Each number is 500 + 40 x the weight over its row's rms, rounded and kept within 0 to 999. Layers, rows and columns count from 0. Numbers have three digits each. The size before them is the row's rms in percent of the matrix's.

# layer 2 attention key, 448x448, rms 0.0624, rows 89-117, columns 224-335
098:443541437464549458559489538494472506494531557555516436507487474471389510535596412507583513438466530428546500495481454426449526473541471483495524554427435483532516578497551527493537513511491481565471570475569527434510453501505521527510505398452491497423446565476489504542473510517422563462506538452489493493481447441516539496537510500544
108:578521443478462454505480525511447488507501465464482507482509595537479398528490478492509532472516472496450551462486549518474479504484468559521474534464535473444459492446477535502531528621505514487527490498520562498484586476483433501500441497568513526540471461489463493513508427501511491515434506457538521516489426443452518552500492507508
107:473507501534530431551461535491522493533444506458455533435538468516547498506506484510541560520471442483490494523463512512539557512479517559519471541504518460521468521507537484543569452503499471472503493536412507575481453535487489503493580455485583518528562512498485540565489485482603461590500468499515554525507510505541475495474486534498
096:523484526521461529468563521506526479555546496480435490508484479511591531575488550526569458536487411457495520493534488512457560439469449519503492468508448511542468487506567556473491484459415475516553516508481493522553487507549500504514520426516521524496481560456490595582477520442510560503477498544463503525537500557567467499456505492491
090:543544419472506446501509468495465522479474541563485445430506485466452543480516452477560539527455506534482490561498530477481509461433496465489552520534502495534534527542467576533546561474531555533414519496472488463500505506534451499418534526450412504585510441541489469441494454447506497473502537488449513485455502510524463517560496543531
098:504606536491494512506504434537484547493551529468478494507509520486463497492515520488541488512465490466459426521496467485490544493429498464497541484461433501510470479506439523506510514448544515502524473464514525487566545581556490578553499509492452468528482517461494519522488526447570506529480495565488522526559416588422490491452461489461
102:583437487538562464498494575437577459470521461518517476437507541489562548549468482517508546518556503504537512492520524483523426501499476490548457517448515449468538501501469510525606519516502543454547461569564469547491540476491505467490447498485508526464502503503536543432574455555512470521517527492448458464529418491468505529520530517557
074:481510434476410509565473519475521460483585531534540518568537543506453503523497535446541511551441440494496492542567542555487591490482481481561574508526550518434516508500505510472496489487474476500522471439530538503452495498534484493587490574636468497477530398568559474429439514512496526511549484564566548471482475468462529506445536517570
072:546537504495522441496492454566556438469499441461570441488502395466503500465448538450450527536474429533475494482459521538551556501529534552505485501463488491517427471447507524457474516467504532426476539596485481511526448500463533427504482461551508491512481538571503472450527557455552543481454562506500452479512495532464470488615483486488
074:537518481507452538432565545550532509549495426537414533448536412497458499551500451501526477442487587491499561502547473463517465535490461510530536499495429534449504510487513455457493452459445441487489436473520554485543453526519579559512586483533480475494527518430469448502434569456520522489505457503559558513485506553556375470518479539528
076:500511545521471462425500535504499551477494574515534507473486478586472499521611579460544540518517493538451484435467508513526481591430513504474458545496426499516509545544541507557475532525509427451484492486509470610452531464535523473462492479533464500592537425536496470492511517594499482557505553494559443517515462510437550534459444468453
075:458551461499420512495524451516476525482472510462478526537448510531533517492516521548498481535504469556493492509484460469471516512507467537517455451506500504482554465548446486459597537508516509487510585437510529426519522444451550504529498435501478610536467493472595464511485442583498482502510529477491555536455509529507522496476537461516
080:523565556462505482444512515456506513533514535489465472561564475500489563475543449499501509544549508477490469479527524574461469586487546499498553560531447467488497532495514483461511532416496495451445456527502519542517540547472530501510451479472557443543495555491524496482373556483564569545500568487603461488474598546528396525531553458529
076:520419443505458501414453452432469466503481474483537490506503458500502384488512403493509536490500455474561491515507495428572503460432499500466531451501519525558574493478549489433456562515467469524566516507515499544563513441517455446434558541469507479413422476500469510457496529449515504502555516501457451563513463518513535483455499459552
082:469454513521557482551511564522486516487475590544539493469492594524554528557478498522496478422477555501545495392486512489449530528527548425537486542508556504497508409557469481543491489549488486484544470411555498410474560492505503505500460521585495484461461465477493497524571498471441499532571499439517425489404497491519462434520481470522
085:501493520543495491516544414459495552535463451508530450539495590594514438534576484486521494443472536495471489506464466413524492555519466580462482538516561508508460447496400521474448512534617501520445569510489482511434499444506446512502485513511576492471499479449552452557467479523468402521513464563485540516499495547533589514519435455551
076:542505449496420488513506429530470536483518501517497461565510558507508522477407435533494464499453476462524583459490562493470513523559485491496519492504536487428509552522531555531472417456500450470510487525500479507466427548445476506521442549463503523489491452491375462506524480503502457536506484507484536543514563496535498461451471523577
082:471521535449464490420479510474488492535463453482440583542466526485526536464536447524512541479489441473530504512527501497536495457506447504469522557479475464432442575518485436440533501440497461514484566518516537476496537464527493535501500486543552430511538493545469557529519512551482536486385552509531487462494490521512477545499504450430
080:591482472502520463495541512499538503492521564526583509424527519482479460469493491429521491497488558530546552516526465417520461460583453494441473474511523511471502448508557497490469549494494498475519493623513517566433515510462435534504418533543499509445516485522524533514552576508576464502448491452521478542507477383495517437518515567476
086:544469473487567411511501514551526542567416547542443517530564507512512450560420594557552532501489529527466534495505495451547517459510482504512551540514497472448471464543484552592471487520463466546441456565529499464454556500473451510586458551536558466535443493546479524508461478442486457493474543526519537502470447470509479541496514517471
083:478480470501446495537592586496487495440468462539554482523466469468458547422496476425479434536469448525472518490492538515512410517534531452436449494522445476504469501478490469516483475486496429534484598503483534500530539429488592480489464506501473457553454554586530499504422424498465463500445487471483586572555469507467467526538480517495
086:422473551420515508467463501423461536518504495454575511563520473506540552495537505443504549486518458441507499545498563427477535452495503481555443492464521474528506525478497572557477428447434539444551517463457499541517423546487497491529495537478424462470499417477474515477536518484478521618469422411461503484482549486529440447505441507547
090:502474598526550530555555549542542499558485583522465490512463454483533503458471519490564519435466507486522530491488483544428597491483477523456488547460542515525453542488448483523499483478435456470486508455524486479504456453445538546536532411440442542408469459505558466493482494448481530408479495446497487412474521492507542458536479488512
099:553490549478497478423561497491480510524497506468571495475479481464457505488562540552512500423473489451514526557555452519501533458523522462564521406463470508536552557534459486457499448478428561496512490495488471527472472432511495465540549419478506537444542516503548541520507480492450619448498581568521426446514456525522534456469503508487
103:555456448467463491416427480518541476581452460556583546480527532529569511539470538497490456465520463464495588548505413452487507468529485516457527525439494519506520521461535478491470512478507500504478493487438486460415560534523442525478534465519455571551438484505506462516544526449489473542478517465502472521454454528466480515489510422473
101:448510455566533463522515507495485519397429482443468470453485457468525543510500433518462481496498481490521500409477513563542491514521513470476443517488503539478575549501541497510548502533462475520482503439522454540425510525503568501519478468529532568618540522545537494518495498545485547520494575491510546504471538504517450534505494495488
104:507511468517486553519500506549506494440496516535403530453536539478501553433527532455540489487549496525490464506498505469544400455478504525536514498542449455503521511458512516450502503489477556463499403487531403461514526507573505433477454553532515482529592437491428460467529505412520490480552528492456474468567492488485533473533579507496
088:514567500496482497536476504488409509477553511539433511511450442475429513571499396522416508529512474495513469476499582463536478435497509474499541434504559508527477504521534479532512528483528511507523526534541518485479547498506500525497473503496545496486552498530464509409452511505535468534491466542511542554564528535484475493512506495483
103:482465465499457485491498447497507473516439426524491499472558467480556547488471442425523535508531561554486530498408465512453570497523457526473477538481512495516559522504485455512495451480446479459478549539498514567496438545531448565509494501466456500552478553474469439485483495510400401559483503512518429477463494410460516427505547484495
# layer 2 attention query, 448x448, rms 0.0622, rows 90-118, columns 224-335
102:512472491576501497469481523489495518470547536489478518504515490551530516514523484519544573499463540519545484450570490526537557560521505497508540491488493547463505467496512444498546461558483417456581593540480493480540497513486464486484439360417484442496504496456512486525461514560578355455488516493445444528472475521480530476472485458465
125:500495496492463525524495526498489528464487486550496610577447502487479515472469510467607461550426484439496437547532454457566532548510496566503474523481493537468506478552492490538528510477582493491527466537508485508532419529537526469545488551508468446545444539499487505512506523534563476468457537525565454534569487538505532503491393522437
109:460420514500404439471481387439480473525498475515528497524472540486575501460563448516457508481552470553471518495544499533477468560526533454422507497465541446554495421465550487479407466478510554545486544493468512521547520459476512527479577480495478527494465546503463504514463480510460529474520530498569553473489506425465457484528524528470
097:495502578631535494464470575525442519493510463487460518535550450430470511568467476461512505452465469499485477419535499532515561467519552483564536520522443581491462480531449521474498490487425416537539573516547529452496435498473519508513516526487481496482496538493422530520554509466508454510406557489548485490550491600537578533426434484437
100:442522488473451559518417487501498495534475500476504483455474485555519512413478451498460470526475522480481436452442502512488444588518504484461451531502450555530528449522468509523473481577461495490510477455522501474541550467462504618470499472532504431520471495461536551529533476517435447503598525471546459520485519532494486497536547450587
106:452507541513564507530518569583512536554486513513510587515468490540506494414461528497552428510515493542437571490577502489511520456509498509534525549525555562548553492458530479490470591488548406518530469485427462418525503467522549499474470554524472547505595546544532495538517490514526495525480457510500500549468458555528542583435456473556
080:470527544552524543464473585473541520551500474547516470543560480567482536548541535539507507541508521587485501475564449463500422524522561480473516427555487455447545545410559487473495590516546506505476518508403540480484466482534424455531549488524506510453547484460479524531575470515428508444485593500511526512504482502473487466530559512488
079:489563392539495506483450440488473458537505478494473473481469514428485471453458463572466510489437508442524399511509468534534450498525480451472510510455480504563486512442461467542507489572441450496485522472425448582449556438545599523495487592468460427546535484514573490484493463555470512435466458532467517487440520484588543608473533496526
082:449496623503396478508466472431494506485478526514439492523505472445522477478553474526463502517489514535530535511505555578477577480500514479455551492443499493510526550534509438524482515459462518523461499445557564494548485540501482483567508485478489534536485501489453455444452488443508545531509428501474550529414468431479473503495527524445
078:508551479436513493449453430500514563480444532562481513551502472517590435514463465553481542544472555537501497563535425524481532510456518529523466508480566538468459412454503519537484439489444557436516452498523469523514536474502484477515475517456446532453497496422531551504469533483520544491471423440466441459545502487428464418459519500501
085:541469524520493375539498537530532520451490537537502499494451511473481515484518515519484540500439508458458520493524500467427455539492495565537482441505487517505473551436475504551547479478518519520476461552512459518516503473506566468480569528498490557585479541473467494514467535386505460428504460462527566514524536490481610563543548531514
078:522553444518511497476503444429553482512610514440486506523458481488461469518473407461566523454533491567479524460454533454366527529572534513478477490472522555493451472566512463490452516572459488408521493456502453498527503453546486509480490491562504428446547559497504573530488507504526460478549558542570495536539511537498497432473496538549
078:432476550471495490503501557532475527487554477548491475459467558489507447541484571462491576482491469470546494500525434392441501507506480457499580447471481532520489568525482507552451552488504510448467521492472555531524416466497577612493541568530521475530451515514485527460491424541476492374468528464541560440500526559529450478490502533508
084:531522565487414508514557442466564450571468438523505569478535516484521471563435499474578514454454461513481557497527557489543498529536461529470568517515534547555468521495440513465539469446436580489555497517493532469480448470495456484539543539456475548543497560500492480489500489535551520494484483555611475474429500491505453581553460418469
081:498442483527543500464535517507548491504553561514517522509482508493590437516496520516467500494502545480500502458539447491502462532489521509452492556455406450491443466519556491445467487551542481450575418485468581467528505484526544569561510536500560485516433451487513468473484538501570460437507487505482565490484489532517453525514481563519
087:462487474527562488556510488514465565495579510549472549525428521533519555535550532488459620483449478508457509522513529546512541489579430539554498467502463496434521477548491482461476440477547370514486396541468543514514547472532509483466393498434480491487550454486513454546482414542504506544525499503506491547500544475442508541416529473392
081:486573457540437543605461509486502499478540521570552503456454532498500517422523504556459539507553457498508458382473479491481498497580487564523467541549550529508534447519421525453533463479537473468482444464533470560492528519512520511492458534524461491585529531485531491508497539560551558537478486505474507491527467392483493454533511541509
084:458503511450509497476545571507488564476443488486470534467444477564530438408460518545525468507535470527485475485534482465533516520532533462512635490474465473518574469461478494508526447504537503519464509507443466538488516554544473568540593542609524437515459511528502533474491480507480499527593443450456476465443498547539494491526473475499
089:583428491463515381491458472475552491534481486453512629485534487489486486508508436559498495487453498491483588414526457491552496471432476537525495511488540503501578521509511485483444451508428534443548453535443486600526453546500531553502555490515505488564494499492499539518503449543447437470462527407521555461431485496473510451520497519450
083:555526553460529557533501499490516500457541444545551555432537437503516389554422557545487478483551524453541544455474562422499494539505555483437531514533462540465509476497604491506487539448538547552553529484477471530514515503451447571481512534475483489460499540474464551505570476396533489542453518361503469510460424576452540542459475457581
100:449534529499503485501420461452476563487509479455540420553456465535508524533514565498575505522510470473484484557512527502536532516426530530529475523439451492470487482458539512518455481543478523446503472510559586507477515494457451459509389464521502495505525479465464495462489522497451523480496485520555456423562515515492443521554507581562
095:521566527549506541505488438525464591456551553508558513510446658494452410500570542509484490487555498479469521507420487512438514520485469470508405477482471463516428454394506541619454511487491528494546474499486491555545438549468503448459435497525477416443508498546474513517470499453532432493501467536514507578443474506512448496490432480522
105:499497453483512512418447480470524467517463445446467522442495526479432435471435500516474457481541464461479452508499516520466548518532503526541480445519533485516555471470521480509471512501552497493559542524566508516524425492454444500529462460478504429476454530462555468451473462520499511521513484530525409527534449542417489525421462483483
097:531525466501542470495505558397520494515464532513439469494490566423493473517488443500508503540511501469537458524482491506496469524503497526545453466440454527470466456505472533510497491512516471484524423480503494460525545552484522414419439488456489510461563486467495532550521434482591508507451482563495514534501470512555502487544503540476
098:501455466519485412454531579451499540519529506553511511503498446500501505443492513534464480479554515497483502461497487486564448522484501432520584512476526566489528514598514511552498423453477542540509497483517530446446505516529522580561544539538535526530502455485533474539537499528514479465556451505537506484531546538577446469542491452517
102:477560556490534533531555530495496576467502520579508486469480452455543428522503497469563402495545530485485586512449483538495568557503515504440534537433502519529504510499568525447531498526564433506496519485418520501532551502434460493569497557522491493520518527440567524523522481552547570549540540563495461496516496512478522590511449380533
100:494554433478521498430513519563547455493537461500485534423501453490552519514487486498453533529475422488545590477482498486513465558519496550507475420509528541537556467473492493494595570472553557496550536506505489510469571512499527440534504460410500495537511510482483533527501511479509477540479522494452466517499596549510614496394506455494
104:415487602490539576488477496457420493443498582463537482500454496488582518481515495433461502483533491470485421477542469502531538474509506490480520502486481520494475514481445599500442549466444493504440387506538494509479447519516507489495525528524555504547527497474480538492461497552448427471495481437535532541499522558463549447466405471574
098:552501538467492479487509540543512543485517545534473509565482536530503497536594451510538532424481440544450488512499490506547526540527464536530456621522487530437445521510545534446504534522466566455466518479524452476513485508471421465570578409519416518460514508532520584474524487440519489479495468466428503460484531478489516551550453440499